Weights of a small GPT-style language model, trained from scratch on English Wikipedia.
Size: 14 layers, width 192, 6 heads of 32 (1 for keys and values), MLP 512 GeGLU, vocabulary 1531.
Each number is 50 + 12 x the weight over its row's rms, rounded and kept within 0 to 99. Layers, rows and columns count from 0. The size before them is the row's rms in percent of the matrix's.

# layer 11 attention output, 192x192, rms 0.0495, rows 97-169, columns 96-191
098:50 62 52 61 41 57 46 40 56 25 43 73 47 35 51 48 65 51 41 50 78 44 39 50 42 67 58 61 47 39 41 43 36 48 72 52 48 71 59 41 52 56 54 63 38 70 28 40 36 44 48 60 48 38 34 45 56 26 22 37 56 55 40 54 47 44 51 30 59 34 65 46 61 51 50 28 51 40 56 47 65 24 72 41 55 42 65 48 74 53 62 33 61 62 57 62
121:46 45 42 59 53 56 67 40 49 61 57 42 58 57 56 44 55 57 57 56 63 66 61 48 43 56 33 53 35 75 50 54 37 41 46 46 69 46 69 63 60 51 41 54 56 35 30 39 82 45 49 56 58 47 53 47 46 49 39 73 35 57 66 53 57 45 47 59 43 60 44 54 38 59 40 50 47 72 37 57 45 37 45 25 62 54 47 45 55 56 54 36 58 39 37 54
089:58 54 40 59 49 64 50 50 45 58 33 35 54 74 55 36 71 50 65 57 52 54 54 53 61 40 53 40 45 35 33 48 63 56 41 41 61 68 50 52 48 51 55 46 46 37 33 33 61 63 57 45 29 41 42 54 36 54 53 50 54 39 53 52 33 49 69 37 47 52 60 69 33 42 39 49 55 41 71 64 46 63 78 60 31 43 61 61 07 41 66 59 51 59 55 57
091:34 52 35 54 37 48 49 47 65 36 55 41 57 59 60 40 47 36 49 38 51 40 45 47 44 47 60 56 56 46 47 51 53 51 56 58 53 35 39 55 58 44 49 46 32 48 42 52 64 32 68 33 51 51 37 37 56 40 70 39 45 58 52 36 39 52 56 24 43 40 71 49 43 48 33 35 48 53 26 36 49 65 64 62 62 36 29 65 57 67 33 16 48 39 54 55
098:63 43 39 39 37 47 55 44 77 46 56 53 48 48 40 46 51 56 28 62 74 59 57 53 33 43 62 52 53 51 53 62 45 49 46 31 57 49 44 58 51 50 61 60 55 33 63 40 61 53 40 62 60 61 45 39 45 42 64 46 67 57 73 51 53 71 48 74 45 51 30 48 42 62 44 71 36 54 65 68 31 56 68 60 37 25 48 50 46 44 51 64 52 39 30 55
107:54 56 61 43 79 49 49 61 50 68 21 48 55 35 63 57 43 44 48 43 47 65 65 25 53 63 27 53 51 48 41 37 37 43 28 70 50 55 28 47 53 57 38 61 35 54 53 44 37 37 58 60 61 51 35 44 63 45 47 52 40 55 48 56 62 42 67 31 48 30 51 35 70 50 68 44 42 15 50 51 35 64 44 40 39 45 55 56 38 55 45 45 59 46 53 41
105:25 63 51 33 54 47 48 45 42 36 55 37 43 57 30 46 48 36 41 63 53 65 69 41 75 54 61 55 35 51 62 64 55 69 37 53 46 53 37 52 52 46 47 43 53 37 28 51 34 42 67 74 28 67 49 45 58 51 60 66 43 60 71 54 63 35 60 47 43 66 58 63 84 51 54 62 55 52 71 36 45 56 37 56 29 56 27 50 49 32 40 48 44 35 31 41
095:60 44 42 40 49 38 61 46 53 37 53 53 51 56 36 55 54 47 60 44 52 56 39 44 51 58 45 56 52 28 27 36 57 50 68 57 29 53 47 32 67 40 47 30 46 45 38 56 45 43 38 34 44 65 47 59 57 78 46 59 47 35 57 52 38 56 58 51 59 41 45 27 59 66 56 70 61 72 65 30 48 65 57 43 40 45 41 56 50 39 62 68 43 71 64 52
096:32 34 50 57 67 61 57 44 51 45 53 49 57 65 44 37 62 32 37 50 46 31 38 40 45 45 36 79 37 65 44 32 48 51 45 55 50 63 47 58 44 60 73 70 52 62 38 52 45 59 50 55 50 44 49 49 40 52 46 69 43 63 61 28 58 64 30 48 44 64 55 55 61 43 58 57 48 30 61 43 60 73 63 50 32 58 38 48 53 43 78 44 56 17 24 71
113:47 48 73 50 43 63 66 54 50 50 43 32 61 40 43 30 53 53 51 45 43 41 39 57 46 44 54 42 59 57 40 42 72 61 59 45 42 52 40 45 43 50 53 49 41 52 46 45 45 48 51 61 39 55 27 61 35 51 34 55 58 34 46 47 51 29 27 66 49 50 55 44 34 53 38 60 66 48 65 32 57 68 40 35 63 52 54 51 80 66 69 38 42 58 71 49
105:51 52 44 62 45 40 55 56 35 50 54 56 63 47 52 70 57 56 47 56 43 42 39 43 51 39 54 45 61 42 41 52 36 56 36 53 48 29 62 50 32 61 61 55 66 53 46 56 52 50 51 57 42 47 36 58 57 63 44 51 62 65 55 59 64 70 67 60 58 85 16 60 51 52 35 46 24 69 63 47 45 43 45 36 66 58 61 47 67 51 45 43 51 65 55 39
104:45 58 49 51 52 59 52 43 52 61 44 47 42 51 55 54 40 61 45 59 74 73 40 66 51 57 52 38 51 55 29 49 56 42 65 63 60 34 38 39 41 35 60 51 54 67 65 40 46 38 48 43 58 57 53 59 40 65 29 60 47 33 30 52 62 46 35 25 38 45 52 64 39 53 40 41 62 38 40 47 36 49 57 37 44 49 72 50 58 41 58 63 58 47 44 45
091:56 31 48 46 48 77 44 38 46 70 30 63 48 55 38 54 54 59 41 60 59 45 57 56 57 43 30 53 50 63 42 72 37 36 55 34 55 42 43 63 36 40 48 68 49 48 54 44 78 47 45 61 69 52 46 63 36 53 39 54 52 47 44 45 56 67 48 39 43 55 30 36 54 53 61 51 49 44 61 49 46 67 57 52 41 39 55 52 34 61 50 23 41 50 49 71
101:40 56 39 45 29 62 59 30 48 65 44 52 61 67 51 51 51 56 39 59 44 63 42 47 35 35 72 27 36 72 54 50 32 65 60 43 50 43 48 41 44 63 45 39 52 43 64 53 75 50 51 66 54 69 34 60 38 59 47 43 37 53 52 50 67 36 51 49 62 48 47 61 70 49 44 48 49 49 63 48 48 32 55 50 52 52 33 43 47 64 64 56 62 38 64 50
093:46 38 53 43 41 27 56 62 67 61 46 43 37 44 46 59 52 44 39 47 44 60 35 68 38 47 58 53 28 51 56 41 59 55 38 58 62 58 62 43 42 44 29 61 48 25 63 54 54 56 58 36 41 55 54 61 48 64 55 46 44 61 49 54 59 32 42 44 51 67 21 82 36 49 58 50 41 66 68 57 48 52 64 61 58 56 58 53 41 49 48 63 40 54 26 54
090:57 61 56 42 67 50 38 73 50 68 74 57 60 47 41 59 36 52 36 55 40 63 64 47 53 44 47 42 44 49 60 40 61 33 67 59 59 43 41 51 47 49 48 44 62 51 50 46 46 48 52 49 56 59 61 43 50 47 64 40 46 47 52 68 45 51 79 62 67 63 28 43 65 58 48 50 43 40 40 40 44 32 54 78 73 52 41 35 33 47 51 43 46 56 51 41
098:40 44 48 51 43 47 59 43 40 33 55 29 48 50 71 44 49 36 73 65 47 64 52 62 31 61 53 70 43 44 51 52 51 61 54 47 50 46 51 58 52 51 50 56 53 38 58 45 42 55 39 51 46 62 45 54 45 63 63 54 54 48 39 40 33 71 62 52 56 64 54 58 60 39 46 56 36 56 48 49 48 45 45 34 27 27 51 51 79 63 48 41 27 53 61 67
101:38 49 70 43 43 60 49 41 41 62 34 54 52 37 55 45 56 39 51 39 65 80 51 38 27 53 40 45 53 38 42 47 52 41 57 53 45 59 45 54 42 45 52 52 67 44 53 59 52 46 49 58 64 58 54 41 56 39 57 33 62 41 46 44 57 39 49 36 35 54 54 61 54 48 58 64 57 73 70 58 66 72 68 37 46 34 40 57 65 55 58 46 44 63 70 50
098:48 33 48 51 34 20 47 40 71 46 33 50 60 53 34 36 60 59 44 79 68 36 64 50 54 57 39 67 35 69 63 63 46 62 42 51 53 44 46 52 54 54 42 37 56 53 48 50 47 33 46 57 52 33 47 41 48 40 30 60 42 51 55 32 70 50 54 43 41 51 62 45 46 84 54 49 47 44 55 66 32 66 28 32 43 64 36 58 37 50 48 33 49 41 30 63
096:56 69 59 42 37 45 53 49 41 53 63 50 72 57 49 31 63 49 72 45 59 33 32 73 49 58 37 50 49 51 48 47 43 60 42 52 34 32 46 38 55 32 47 55 59 49 53 51 53 35 48 57 59 72 46 58 42 62 59 33 40 46 43 38 29 60 55 49 79 73 45 44 41 43 46 49 38 55 48 48 73 46 45 40 51 57 66 45 54 37 67 78 70 51 59 64
094:56 44 65 55 49 52 47 41 50 51 44 48 48 37 37 41 54 56 41 37 45 50 55 52 63 71 65 41 69 44 61 60 34 39 46 57 37 47 58 31 48 42 34 42 57 57 91 61 40 68 47 46 50 56 44 43 44 53 40 55 65 44 63 69 56 62 52 56 61 46 51 61 32 73 60 48 61 73 36 29 60 41 48 64 57 62 49 75 41 62 51 34 42 33 37 35
108:26 55 51 42 39 55 53 64 67 42 54 69 51 54 39 58 47 41 30 49 53 48 36 47 62 48 40 60 56 44 54 49 43 60 45 53 46 63 54 52 52 37 46 39 45 54 62 52 36 38 48 53 32 59 46 51 65 61 53 66 41 49 52 60 80 71 52 48 48 37 60 19 25 64 43 54 64 76 63 61 29 76 56 34 52 34 45 25 44 53 70 31 28 44 44 80
099:47 47 58 50 65 56 47 53 50 35 49 57 52 48 68 66 43 76 36 53 55 43 58 61 30 55 46 64 48 50 54 65 42 69 43 57 40 41 52 36 59 59 57 54 56 70 58 65 56 48 47 29 55 42 51 43 53 30 33 46 42 59 41 38 69 37 49 35 63 31 52 44 71 32 50 33 71 48 46 59 48 30 47 43 66 66 39 39 54 62 27 41 63 35 56 46
095:46 66 53 53 72 50 58 33 48 39 48 54 44 25 46 38 36 57 49 56 58 62 50 58 48 41 38 37 63 60 38 52 53 69 48 73 65 42 45 74 55 57 43 37 42 50 76 60 61 51 44 54 56 53 45 55 60 64 62 77 51 65 38 52 47 52 49 46 32 43 48 38 55 59 56 60 79 49 54 46 28 56 50 56 49 55 32 52 25 56 51 27 61 48 64 50
094:19 52 60 29 57 35 56 27 65 54 58 51 50 43 48 55 36 50 57 47 44 53 71 53 35 68 40 67 45 45 43 74 53 47 44 50 56 32 60 49 78 51 29 53 49 51 31 55 43 46 66 48 39 53 70 55 36 44 54 67 39 38 44 54 65 51 43 37 67 44 45 48 42 69 42 58 47 49 64 70 69 62 43 59 53 57 47 50 50 53 54 41 58 48 65 39
096:59 53 64 47 46 35 54 45 49 60 54 45 36 39 45 45 57 45 51 37 58 42 41 62 63 57 46 72 59 44 57 38 40 28 62 31 47 31 45 44 34 47 61 59 56 58 60 66 62 42 67 38 59 50 33 48 57 51 46 54 56 30 37 37 55 74 47 49 49 32 66 53 61 41 45 34 24 53 44 49 41 37 29 57 67 60 42 43 65 24 29 43 47 39 41 54
095:58 32 57 53 62 60 52 80 46 50 53 45 30 49 38 40 44 64 49 54 58 58 70 65 24 32 57 60 69 74 62 34 44 60 67 64 46 73 70 40 60 53 29 50 31 58 41 72 55 44 43 68 64 62 54 65 49 63 51 45 57 58 46 35 47 53 43 65 40 49 29 54 60 56 40 68 71 67 53 31 36 29 37 29 63 43 27 75 48 51 33 58 65 40 67 38
097:65 51 43 44 66 52 56 38 53 57 67 46 48 43 51 44 69 39 38 21 56 64 44 39 39 60 48 58 47 47 63 47 72 31 49 41 41 43 43 47 54 34 44 45 49 48 49 45 52 39 33 34 56 66 54 51 30 35 49 26 34 61 51 45 39 31 54 48 71 48 75 71 35 61 39 60 43 21 51 52 48 47 49 50 38 41 47 62 45 55 56 73 61 50 40 78
095:59 58 31 70 42 44 59 38 64 50 73 35 48 42 31 30 66 37 48 74 35 53 59 44 51 46 57 58 38 52 46 51 45 61 50 51 52 46 53 39 40 45 53 63 52 64 40 40 54 59 66 49 69 37 39 37 62 45 39 56 51 42 64 41 53 41 25 59 45 57 47 59 43 39 50 42 37 61 58 58 55 17 46 31 72 61 33 39 69 31 55 71 60 50 45 44
089:42 60 45 56 57 54 44 43 39 48 56 62 54 53 48 57 55 28 58 65 51 47 56 64 46 46 53 32 46 58 58 63 48 56 37 53 55 54 59 59 40 59 50 65 38 66 57 70 68 32 63 45 35 64 43 50 61 51 58 32 53 65 66 59 56 48 56 40 33 49 63 59 34 43 50 43 42 13 41 42 63 56 70 36 61 58 27 45 30 38 60 73 52 45 57 55
102:54 52 54 47 47 60 41 44 56 49 54 52 58 44 40 49 57 46 54 56 41 51 55 53 35 60 55 46 70 50 65 53 65 68 55 55 60 68 58 47 72 41 67 51 45 65 47 63 51 53 60 31 52 65 50 50 30 61 39 40 55 51 42 22 45 43 42 27 47 26 63 59 47 48 65 55 56 48 72 39 64 50 44 54 69 36 65 26 59 48 48 64 59 57 54 64
113:50 38 23 63 59 47 50 46 39 55 56 63 21 56 59 37 58 30 32 48 46 49 37 57 45 59 56 55 57 44 46 53 57 41 48 64 55 41 55 50 51 55 45 57 35 53 56 41 60 40 48 50 63 53 37 56 68 29 50 61 47 55 62 51 60 53 53 63 36 72 64 44 69 45 51 46 77 56 37 49 37 60 64 46 35 55 53 36 43 38 54 25 69 38 45 39
110:62 55 45 50 40 52 55 59 68 66 57 43 51 51 54 53 56 65 40 55 53 54 68 59 33 56 67 55 52 40 60 33 53 44 44 68 37 64 33 35 47 72 52 28 49 68 55 46 56 52 35 56 56 52 61 56 53 40 52 56 54 43 50 60 56 26 32 47 53 34 60 35 52 59 52 29 56 23 51 70 55 59 79 40 36 62 36 34 82 49 45 44 44 44 41 65
100:55 46 47 53 41 51 47 53 36 39 67 33 52 78 52 53 52 55 51 48 62 52 31 47 40 59 68 48 55 58 56 59 66 65 37 48 67 45 52 39 43 53 55 65 56 46 41 49 43 55 66 60 64 62 49 50 43 67 61 64 38 69 62 32 31 45 37 49 50 54 58 69 31 49 47 49 46 76 72 60 47 39 41 30 32 68 73 57 49 47 63 51 71 41 38 48
101:62 50 44 32 48 55 48 37 51 52 47 32 56 66 60 37 40 49 44 62 58 49 49 49 30 56 37 45 39 68 49 58 58 42 56 39 61 47 44 38 62 51 55 43 67 73 52 34 60 36 52 54 46 48 65 51 39 30 34 42 46 51 44 42 53 51 37 31 55 52 73 51 55 59 49 58 35 39 52 58 46 57 60 40 38 49 48 43 52 47 68 74 58 59 56 61
104:40 64 62 47 76 63 57 55 42 52 53 48 51 51 30 45 42 52 50 61 41 53 32 47 60 46 65 64 60 49 57 70 51 55 53 64 46 51 36 62 50 69 40 51 40 55 44 66 57 55 47 64 40 56 54 69 54 22 57 27 54 64 39 78 52 42 37 44 40 60 49 35 64 68 51 46 50 45 65 34 52 44 36 53 53 63 71 85 44 75 44 43 50 48 68 41
102:28 60 44 31 49 36 49 57 65 31 40 56 49 37 41 61 60 59 58 56 54 31 76 48 61 70 61 56 54 39 64 28 46 81 36 56 55 61 35 60 37 57 47 39 45 45 66 72 53 56 40 38 48 59 46 35 45 55 50 43 59 35 50 61 36 44 77 29 61 29 42 55 70 69 42 55 39 42 63 55 64 35 60 69 21 52 62 67 44 48 34 44 41 57 48 45
101:53 60 45 46 47 42 57 54 51 41 43 33 54 30 54 52 36 45 46 57 54 46 66 68 46 37 47 56 55 54 57 64 71 65 45 35 48 66 34 43 68 56 45 52 56 63 38 61 28 41 40 36 47 81 61 65 38 63 47 36 45 39 46 53 37 65 65 39 70 61 47 56 40 48 47 61 33 73 66 38 59 45 40 65 67 62 50 34 53 56 34 62 66 48 50 34
108:52 51 53 46 54 47 57 42 45 34 52 49 47 51 53 48 45 61 48 54 63 45 52 51 53 43 46 69 64 36 30 50 38 63 40 63 43 49 36 61 58 41 36 28 62 21 48 52 57 59 45 44 50 45 36 48 45 36 60 43 63 38 43 49 39 49 21 56 38 39 45 66 54 76 56 64 37 51 35 47 39 21 20 43 43 54 54 44 59 52 24 49 51 65 50 55
112:44 57 41 30 69 48 44 38 69 55 62 48 43 48 56 61 36 55 50 32 47 60 46 58 68 60 63 58 56 37 43 67 37 42 51 59 35 64 41 67 49 37 53 55 53 29 67 59 43 56 43 41 61 63 51 58 43 54 54 42 47 62 57 65 48 51 47 46 92 57 36 57 69 47 48 44 43 73 47 57 56 42 59 66 35 51 65 63 52 41 57 42 72 39 27 17
107:44 27 37 60 48 71 48 50 76 49 49 56 61 59 36 27 56 71 53 39 32 47 44 41 54 63 42 28 72 57 46 47 35 60 36 48 50 59 65 50 63 42 70 44 49 42 48 44 51 71 48 37 58 52 63 50 67 52 41 21 56 54 48 24 56 58 54 59 58 39 55 41 33 47 40 44 44 50 63 44 53 29 48 67 36 58 46 61 56 35 55 59 20 44 53 58
103:64 53 49 45 37 43 24 59 63 62 38 39 57 71 55 58 38 54 41 43 40 49 57 49 57 47 42 61 60 27 51 44 77 50 55 60 63 64 42 47 61 40 34 74 49 38 41 54 31 62 62 40 39 63 63 62 62 43 57 28 54 36 22 46 44 33 62 49 54 51 75 59 52 70 52 59 59 42 42 42 51 33 41 46 61 66 48 55 49 43 58 69 33 54 56 39
106:54 55 47 60 60 57 28 38 40 50 52 57 50 60 35 38 47 64 62 40 30 58 59 53 51 47 52 51 65 38 35 60 50 54 53 50 40 58 30 51 60 39 52 65 54 40 64 55 41 40 74 50 61 37 55 50 43 24 46 62 23 52 30 44 63 35 55 48 58 63 78 73 43 50 37 47 65 56 43 47 44 28 40 28 58 56 50 53 70 45 48 49 49 64 49 44
095:55 36 53 48 42 48 29 68 29 42 45 54 42 39 47 43 36 44 40 50 45 28 67 56 45 59 51 38 52 41 50 70 46 45 60 48 55 47 64 56 46 50 35 55 49 55 62 44 42 57 39 38 49 38 39 53 56 63 29 43 34 36 74 71 54 43 28 51 52 56 42 34 70 50 54 36 39 45 48 56 45 41 41 47 43 72 41 45 26 43 67 91 76 59 39 36
110:42 44 58 63 54 47 47 47 37 57 37 60 60 77 48 67 48 53 49 41 38 36 20 69 49 57 41 43 56 56 39 18 65 56 47 53 50 31 47 32 56 56 50 57 56 58 42 53 41 63 59 50 41 53 23 46 40 45 36 54 47 46 35 46 59 49 62 38 70 67 65 46 62 19 54 21 46 66 52 54 72 48 69 61 62 54 59 25 59 69 66 74 65 32 77 45
107:44 45 48 52 59 50 60 43 49 60 48 42 60 54 56 69 60 58 54 53 50 62 42 67 50 32 42 53 44 62 65 59 52 35 38 75 65 49 40 44 68 44 51 62 60 40 37 48 55 46 70 57 58 53 37 62 67 47 24 72 46 68 63 56 52 44 68 52 33 67 58 59 53 67 51 71 58 34 34 33 34 27 28 65 55 46 65 33 62 58 66 37 31 52 47 26
117:53 61 56 45 52 34 51 50 54 50 36 38 43 44 73 58 55 44 67 54 65 43 36 75 55 42 54 59 54 57 53 60 49 53 39 47 43 50 73 63 51 53 34 52 37 47 50 49 50 42 73 44 59 50 38 56 27 38 43 71 33 76 43 55 40 66 60 49 49 58 37 59 72 43 62 63 40 58 29 35 31 49 38 76 52 35 57 43 48 48 47 28 51 31 51 40
098:41 47 45 57 41 54 62 49 47 53 38 65 57 47 42 49 53 47 44 53 45 56 52 61 59 46 51 51 52 53 44 49 54 54 52 62 23 64 66 47 48 35 51 34 67 48 64 49 46 24 43 41 65 58 68 39 49 47 31 66 41 52 46 46 57 48 45 34 72 38 49 42 37 46 30 40 43 44 34 26 74 49 58 52 24 60 39 49 44 57 43 40 59 40 59 58
086:45 58 39 19 52 49 50 46 55 54 36 60 55 48 58 55 55 51 47 57 53 42 53 44 39 61 47 35 44 52 52 49 51 44 56 54 45 29 43 57 60 60 53 59 42 65 44 60 83 39 32 62 58 73 53 42 61 69 39 46 54 38 52 60 34 58 55 34 62 44 51 56 53 52 74 42 52 61 49 32 53 57 27 26 60 15 52 33 54 29 44 46 36 35 38 56
087:38 54 53 56 60 44 52 51 63 43 51 42 52 42 35 52 53 42 32 52 45 48 41 60 41 56 51 49 50 50 40 32 47 54 52 42 52 57 64 58 51 47 46 39 37 37 35 56 67 65 54 54 46 61 44 44 41 60 30 36 48 40 59 43 47 30 42 55 37 48 38 71 63 45 54 64 56 27 47 46 60 38 44 48 70 57 58 63 49 35 48 51 81 57 44 70
109:58 31 42 50 53 39 53 51 51 56 61 42 59 53 43 68 45 41 34 44 32 46 59 71 33 60 59 42 59 60 48 32 58 56 44 61 61 39 45 62 45 74 63 36 64 61 62 55 52 44 56 29 37 50 37 52 48 47 48 22 41 65 40 50 48 60 44 51 53 57 54 48 49 08 62 39 29 40 57 47 49 70 43 55 62 44 22 50 32 69 57 58 54 72 65 39
096:35 45 52 36 62 41 37 64 49 56 49 34 56 61 42 46 52 43 51 49 62 46 54 53 53 44 54 50 63 53 53 20 58 61 45 53 60 39 35 44 49 59 58 52 34 65 45 47 35 53 47 52 51 61 39 55 23 49 46 61 53 44 34 31 39 52 51 29 42 61 36 42 49 65 43 54 82 54 46 49 51 87 63 44 51 41 53 62 64 69 51 38 55 58 33 74
097:64 30 26 45 46 51 33 46 46 41 40 52 29 52 48 23 66 62 46 50 46 54 59 37 32 47 44 42 46 56 47 53 46 46 52 56 49 49 37 52 58 35 58 57 56 60 57 22 50 29 45 50 44 49 51 45 38 68 43 62 46 43 54 35 60 47 67 79 49 70 59 65 46 46 34 60 74 74 36 37 38 48 65 47 71 54 39 79 84 09 42 26 38 48 38 46
095:63 63 52 52 49 45 51 42 57 40 39 65 41 47 55 37 59 40 62 56 54 34 48 47 63 49 56 65 70 39 66 62 60 46 46 60 35 46 46 38 55 44 41 55 48 54 47 49 60 42 51 66 58 63 66 55 79 41 46 43 48 42 29 54 37 56 58 55 66 67 53 42 54 67 65 40 57 38 39 38 50 57 43 35 46 37 67 64 31 54 47 37 43 59 56 50
102:51 50 39 54 71 63 50 52 32 67 62 45 69 43 63 37 61 51 48 47 43 49 44 56 67 49 33 48 41 47 53 40 48 45 55 46 45 46 49 41 40 69 59 35 46 37 39 49 38 59 50 52 52 76 72 56 46 48 43 53 34 47 39 65 58 55 55 43 58 35 99 45 69 44 44 64 50 51 32 67 36 33 62 54 59 41 49 35 54 53 54 37 55 50 77 63
100:38 66 53 47 47 54 65 56 71 63 71 74 48 40 44 61 64 32 44 43 34 41 25 37 52 44 47 50 62 29 34 50 43 48 39 61 24 44 43 37 53 57 62 78 60 46 46 62 48 37 41 55 49 57 42 36 54 56 43 40 50 23 35 55 58 50 33 38 68 52 60 26 46 34 52 24 34 55 48 56 52 67 37 45 60 41 66 36 46 57 50 45 54 49 43 51
094:63 42 33 59 46 55 43 35 45 48 33 46 34 49 47 43 46 54 60 56 64 54 46 60 72 56 43 55 56 63 58 50 44 40 64 52 43 38 48 29 48 32 54 64 40 51 69 42 31 46 38 54 45 55 54 64 64 60 51 51 87 34 63 36 44 42 47 71 59 55 53 46 36 58 63 41 64 91 67 60 43 40 55 47 59 59 50 59 53 48 69 36 29 51 37 56
099:47 55 56 50 64 53 50 31 35 37 53 67 33 47 47 48 32 36 55 40 62 36 41 59 50 75 52 46 40 81 37 56 64 49 45 44 64 41 50 55 44 44 49 46 30 57 46 48 46 41 62 43 53 30 48 48 37 53 68 57 38 74 62 55 48 39 36 49 55 65 54 58 67 48 46 43 56 35 81 43 61 59 51 65 37 66 54 60 48 42 18 32 77 58 65 63
100:42 47 43 31 35 41 56 58 48 32 66 47 50 53 42 61 60 44 59 43 70 79 41 66 50 60 30 39 48 38 38 60 48 43 59 38 43 64 48 56 64 56 55 53 49 68 31 60 60 54 59 61 51 75 44 57 46 54 43 62 75 52 51 58 53 65 30 40 80 49 64 37 51 47 33 46 36 52 59 40 54 64 40 48 31 31 54 32 65 55 43 54 52 52 64 46
088:37 57 41 43 58 68 48 53 64 54 45 49 47 44 72 54 68 58 44 52 37 50 48 50 36 60 47 38 40 75 31 49 55 48 51 49 69 55 60 41 48 51 58 61 54 35 48 52 31 58 58 64 54 61 60 45 45 54 67 44 44 42 53 62 41 45 54 69 36 47 51 67 45 44 33 75 65 73 30 23 40 33 47 28 49 33 71 44 67 34 63 68 60 38 58 46
101:30 41 53 45 58 49 64 40 34 43 39 62 40 50 50 40 57 45 31 35 51 43 48 39 50 54 64 69 37 54 57 66 40 59 53 42 43 52 55 53 40 66 38 43 45 50 45 41 57 39 38 33 59 38 40 41 42 56 60 53 55 55 60 53 55 28 60 69 41 52 46 55 47 46 55 40 61 69 28 63 32 45 64 59 46 51 47 45 53 56 42 24 44 42 52 32
102:64 57 55 53 57 43 52 30 46 65 49 53 57 38 47 71 42 48 42 41 56 55 59 52 55 62 61 52 52 51 52 36 32 51 50 51 59 35 43 29 41 39 55 58 58 47 74 48 37 47 55 41 55 49 20 47 30 25 46 54 49 35 50 58 45 44 39 32 47 43 64 71 50 55 38 37 34 49 64 43 67 46 40 48 52 54 66 43 55 80 29 60 54 51 24 60
095:45 57 47 41 41 53 38 46 44 38 47 45 66 55 42 41 40 23 46 44 50 48 38 55 48 57 35 53 51 46 60 38 69 58 46 59 34 43 42 40 34 41 35 55 46 40 54 20 26 41 39 44 67 70 59 42 37 50 27 57 62 48 44 46 31 37 58 53 68 44 81 55 63 53 60 54 51 31 45 54 65 66 48 60 43 38 64 54 55 50 35 53 51 50 72 49
101:58 68 61 54 77 29 39 37 53 50 64 54 49 43 34 67 53 47 28 39 59 49 51 40 70 46 37 45 48 51 36 50 88 56 31 52 52 56 42 64 48 53 52 42 50 46 50 66 57 61 50 43 53 75 37 39 58 45 37 45 54 53 51 75 35 52 43 50 49 43 46 55 55 72 39 65 43 46 48 62 45 22 63 51 48 69 65 74 57 34 58 39 67 63 41 44
099:56 48 58 53 39 33 56 36 40 38 61 48 43 51 43 42 51 49 55 47 41 33 28 32 73 56 57 49 42 63 35 51 63 41 45 49 63 57 55 36 36 20 36 43 40 50 51 49 57 65 41 53 53 46 34 33 53 62 44 58 59 47 55 38 39 63 53 32 41 56 56 48 69 58 45 30 42 43 63 64 53 38 59 28 44 56 58 70 51 41 62 64 56 21 51 56
099:49 48 53 35 52 59 42 31 36 66 45 53 66 60 47 54 76 47 29 54 38 62 55 47 53 46 34 51 57 52 66 57 45 47 56 48 39 77 59 46 43 60 49 44 59 41 54 41 64 53 45 55 30 68 56 44 55 44 34 47 52 53 51 42 47 50 38 53 39 22 66 54 33 62 56 54 35 53 25 51 49 44 45 27 53 50 38 58 75 48 46 37 42 41 30 48
095:39 64 59 38 58 61 46 41 51 79 43 61 54 64 61 29 46 57 57 42 62 64 43 62 63 46 46 50 44 25 47 56 52 63 46 52 44 64 61 58 35 54 58 46 71 68 62 52 39 60 51 45 52 55 44 37 51 66 25 58 52 38 56 41 47 44 58 71 59 38 62 28 72 36 38 35 45 61 46 45 75 73 38 35 71 39 69 60 68 40 65 47 47 67 55 53
102:66 46 53 54 67 58 52 48 48 53 53 35 35 59 47 30 60 37 60 69 42 44 54 50 58 47 42 44 60 36 40 84 62 64 51 29 67 58 41 42 47 54 51 57 49 62 42 37 61 57 55 38 40 44 67 60 61 49 55 39 61 51 50 67 62 75 40 48 51 43 46 52 48 62 41 37 67 30 59 66 49 28 62 61 54 52 48 43 55 55 43 34 52 29 54 31
097:36 41 45 50 60 46 45 69 44 48 40 44 46 44 39 47 50 57 31 52 48 49 38 52 64 43 56 50 47 63 60 52 37 43 47 39 45 50 52 52 59 60 50 51 62 40 76 45 39 13 78 59 56 40 50 51 43 39 45 40 44 63 41 45 46 54 60 50 61 58 73 27 64 49 42 54 54 68 53 46 64 71 54 42 45 77 62 43 53 49 45 67 59 50 51 65
108:51 47 51 48 54 37 36 53 38 37 66 56 56 31 41 73 49 71 36 41 76 53 47 52 32 48 40 74 49 63 53 37 46 40 57 65 62 42 47 54 55 56 33 56 40 29 46 52 48 56 49 54 61 49 28 53 55 36 42 64 59 34 37 75 59 52 30 38 61 32 61 52 63 78 53 58 72 44 45 58 23 57 54 56 42 51 54 52 68 46 51 41 37 28 37 48
093:51 54 67 46 59 38 51 52 38 40 45 58 49 50 59 39 39 18 59 51 53 59 55 42 38 51 62 44 48 46 59 50 59 56 81 47 51 48 41 62 50 54 32 35 50 71 64 50 45 50 37 44 47 48 47 55 46 38 54 47 48 59 42 42 36 30 23 68 26 41 63 46 57 50 46 50 44 40 33 64 39 72 48 69 60 36 58 54 53 70 57 41 47 66 32 71
092:57 52 51 34 57 53 46 49 34 43 43 53 53 53 55 46 37 47 67 39 58 25 46 49 60 52 56 63 44 34 55 78 37 48 62 55 54 54 42 59 47 37 33 35 63 34 42 69 65 46 39 37 55 56 53 69 58 38 73 62 42 31 55 51 44 46 36 39 38 44 66 17 70 55 49 65 50 50 73 50 64 79 54 50 34 45 46 54 54 50 51 32 24 74 46 59
090:47 32 57 35 42 50 57 40 36 58 54 47 57 53 35 56 55 66 55 43 59 50 55 55 43 59 60 59 47 57 52 40 65 53 60 49 26 47 55 32 36 17 49 45 56 43 60 58 48 45 38 44 44 49 63 46 69 67 25 35 64 41 63 37 43 38 64 61 66 54 32 78 40 46 62 56 45 64 40 40 63 80 52 38 40 64 40 31 41 59 52 63 25 51 58 64